Weights of a small transformer language model.
Size: 13 layers, width 320, 5 heads of 64, vocabulary 3844, 18.5M parameters.
Architecture: RMSNorm before each block, rotary positions, no biases in attention or MLP, untied embeddings, capped logits.
Training: a variant of Muon for these matrices, 626M tokens, 9546 steps.
Each number is 500 + 50 x the weight over the matrix's rms, rounded and kept within 0 to 999. Layers, rows and columns count from 0. Numbers have three digits each.

# layer 8 MLP up, 1280x320, rms 0.0879, rows 367-375, columns 0-159
467510487476479560458475484514512512508491517520475507482539487605544471539529520481428523491554492472535526501479491601444465448547527503486516507497533486580476461431409594441486537557453660596481495493506525350487519440465493548504529369597419554442594521467497492525520431505339544501483481573554487523509522504452500447552589457440476451487474590530387485457547499498573402560455449450477505581504517453508487544555422443472505506534534506508494516557480570429391536507440479
438421564447571446629572505425471524503501510431507558476455598580409558419541376477498483428552510583602505480488476483458517555532503499543535432422426506545545467419506494533586481556473505449463539519542457561549453521533533467577487577550475500392504492481564414474574471554478508537534485455418436439425556533579451484486510473495507409521471545432478561383508532406509517449519441531542492466438493533471450521452565457509411522497437443512473449528457522499484460512515549
510485481576536549527542458473439542486600431485565514434507522485498435361461516554580577499425577411421542490423456410512488558477549581500462540593555465528608520545517597469544522439564531415540530510553468600453572591495535380501445515515478500493476494499425529492549535431587448560362493426579553516574463447448441385491501648520569466521512443512499482483457538474434500474535559442503508495544519560456513491475528470553487497485495485447476472521472467488463470501545537
550596532575474534550491483473424554479517492548432515426499522519407424495509592485441502491558392546426476516488514595427473502450498561374440521507490501383470467447523448505492581484494539538516581469452511398573485464539477439466572529501563587443435460493583478525565477339482452479402435565456533482452484434424521546518555613498543544516483490549543558445475600450557452493478427510440453539555508572405486544530524488358534489474537506448469457531492537423519560566556533
537506538528505510439569476455527509451488583543506478665520503473454508464453532547531349474552519504524570519491471579441496387636499454592557435517464475551597514454553445498642506499512447544525481508467473580499423471601568509500442556480477465483493425475436493519505455478409430509489482535526499520617500474531520471495450497514522434501507518569570391576584464490453481444485508541524545543554502503540571533450476492448507457564516494500504613521526436417582487553501519
415522459589491564378497550434483538521532476487418647548508542517537570644469400494498479446497551414537513460465451479493566503512589504570446518428426476496511523436539470460585530519542584455491567402507510490431571516537498429478585499537474471411475435600400464492463463493538603523470478448529583460470452537477543439594505513503521515530490481514457493356458543530531522433439502522450512376445502453473487498452518480433502411485584496463498540493406576516553513506448407
496485471428481480481421504482442483576470489439458484449517457495570405584540488508544527496441543530569554456495460521488582401566422528488507415401579535464515444511485520488587456422510544585454528474485403579547542399481542428537493532494487514584451528503508502517590554502488589500456448506588530538448530554553471498579562552591507574448427464472484486550616439613520532390442438517508509523493550585479383540625491510480619490506469562475516541489501424490568435539471519
476447407540584541487510518445392531505510472442410377498439460500428448483556550457509447478564463541571480523468503467508508469495531488515485506472442526501465545551495464473486525493477404475638512491453546429465488502489450483489429569453477398420467566451504563543548419546464477402540487547493466479463583571434488504431460521418539542535483475518523499499531572573469471526587489440497511496474431527510469489562553495439515526483394437493501447515523504507432482519381565
488612593475546424573548519511517468483474507471513492460575545489418478560474465495580354500459505493481586501412441529462434496514387456437505472427503507536521528478417508505546541486512569540459559533584510510508454421455511580490477476441494405467492516416406519503513530546470468442490471586476476552534527529469461483578514515499485572442491543501427533580458514500503486450561442543544516505522481495456435511605525479547582496484455506509516506494527514448466507502505565
# layer 8 MLP down (transposed), 1280x320, rms 0.0441, rows 367-374, columns 0-159
524557503457497482497495512461518442509452537486510469487426479497500490462453472469589401438570564528435441557468528453474510508478534532507499533457526526471579498532511472616447507537542478574463552548436517437511465514480454525515420473493529537528516483577513553476457539479488496500493513385544463456475526487477502560519546444472439441470462504518510429513470468588467451485519429469531521486490465503553542555438559429512452535469448511471499530459518517471593498518443587
552461485533451527481404419622574510608447547512526512536607475507588534505527504373568538513594473505460475448525516539489493507473493456521554569489478518537494476523493489502429484418479548422555511422577496486417554496513430586395503479505456420644420482506488541429482520493467465466503522499556510505437495508455496505540512475517486563466509388477586426599550525524503504464519514622565545519515528504513516445519420434479546559526540536520514530453512519489473572476521472
508548580547485543480544601430539412431537536519520536427463482486478460453556546562508532564429526551590591553609471543457485507607470455514485544458514590361584479563493514531529502525460488501535479509473499582527525480445431507433526554496541510501424507444485477533413501503537482501500413516534480538591616580477421453510470535599370484506499505526411532507592482503497549536426507461476459463551547456531496586516582440586543540495420468528549482541524536500510452540577353
503544448498453540515523352531492503438479516465579422514511560583497520568462571570461530518428529526409569492544492489456596488494451444498542552435493400525439545448451535568510442503569591501485537459612460401525520432545546531458556508585492511492566472530479477474481540513519521423550508511511524448482449440585449505494455594526558484459615392528454465561504353498502580471500517418533483434486446487469455535495522538505553606451567466470458567444503429545521542462462538
574498548420543469518449514468465469517511555519457477423480558550494418474414378403467543531477485499526528567546515384502516643500545442407475559518493368490492485519463514565521431451629547546503520502542379504552444513484472517406549472548618547426558488541520511518520506451507502501404536485461456523467503478389467499376407436495450462426566552576592595578571509493594522519560589536615483487533444548542444508557586538494552519471599482535542529542524488456480568516511525
456452629493519464497503542458511554522531479519461529407535518542447484557545570550550509499391590424563528546523519398550563557458535537522522566481560536573623553498435562451499436466532515448575570588450558470559547471560516589583520486523449561439472442469545544463430390380542528572555528585589604494493581375603504578439466535399541555477507557567405528436596524531513500525467618517472478486533459566576512563434509527525441451511516449567400457516605393560442491484452450
448556425477478539541508473534509551476566547467478543546534534571543498437468470480445448449526465490532431490517565431482460534544505504532432484520536554512524506439500476513482585526516520528447409488480553502453476563518496425466426512546473476553429468483439521491511520485472445511571439499492477431488516515446431574482543448535449540477528582499560613458426487538434527521498471413442478438503407535557485468439536527560571523555472552404527519583502514564408408532468446
556599448465471599457475515484537435507464492482508514518512457547436514455452492530496483419561568498408523506466450520422504492537449533419491452520499509507458482482560536556584440504486474505506549542482509549494499524534553468532497484511466518597520525492552484445486424444611475516534537471513565571542507514490517516615596502573416532519488489503464501507488505487513490518481516497547464466495510525505492482431543497446492508494479578430480556501514436466478493471496497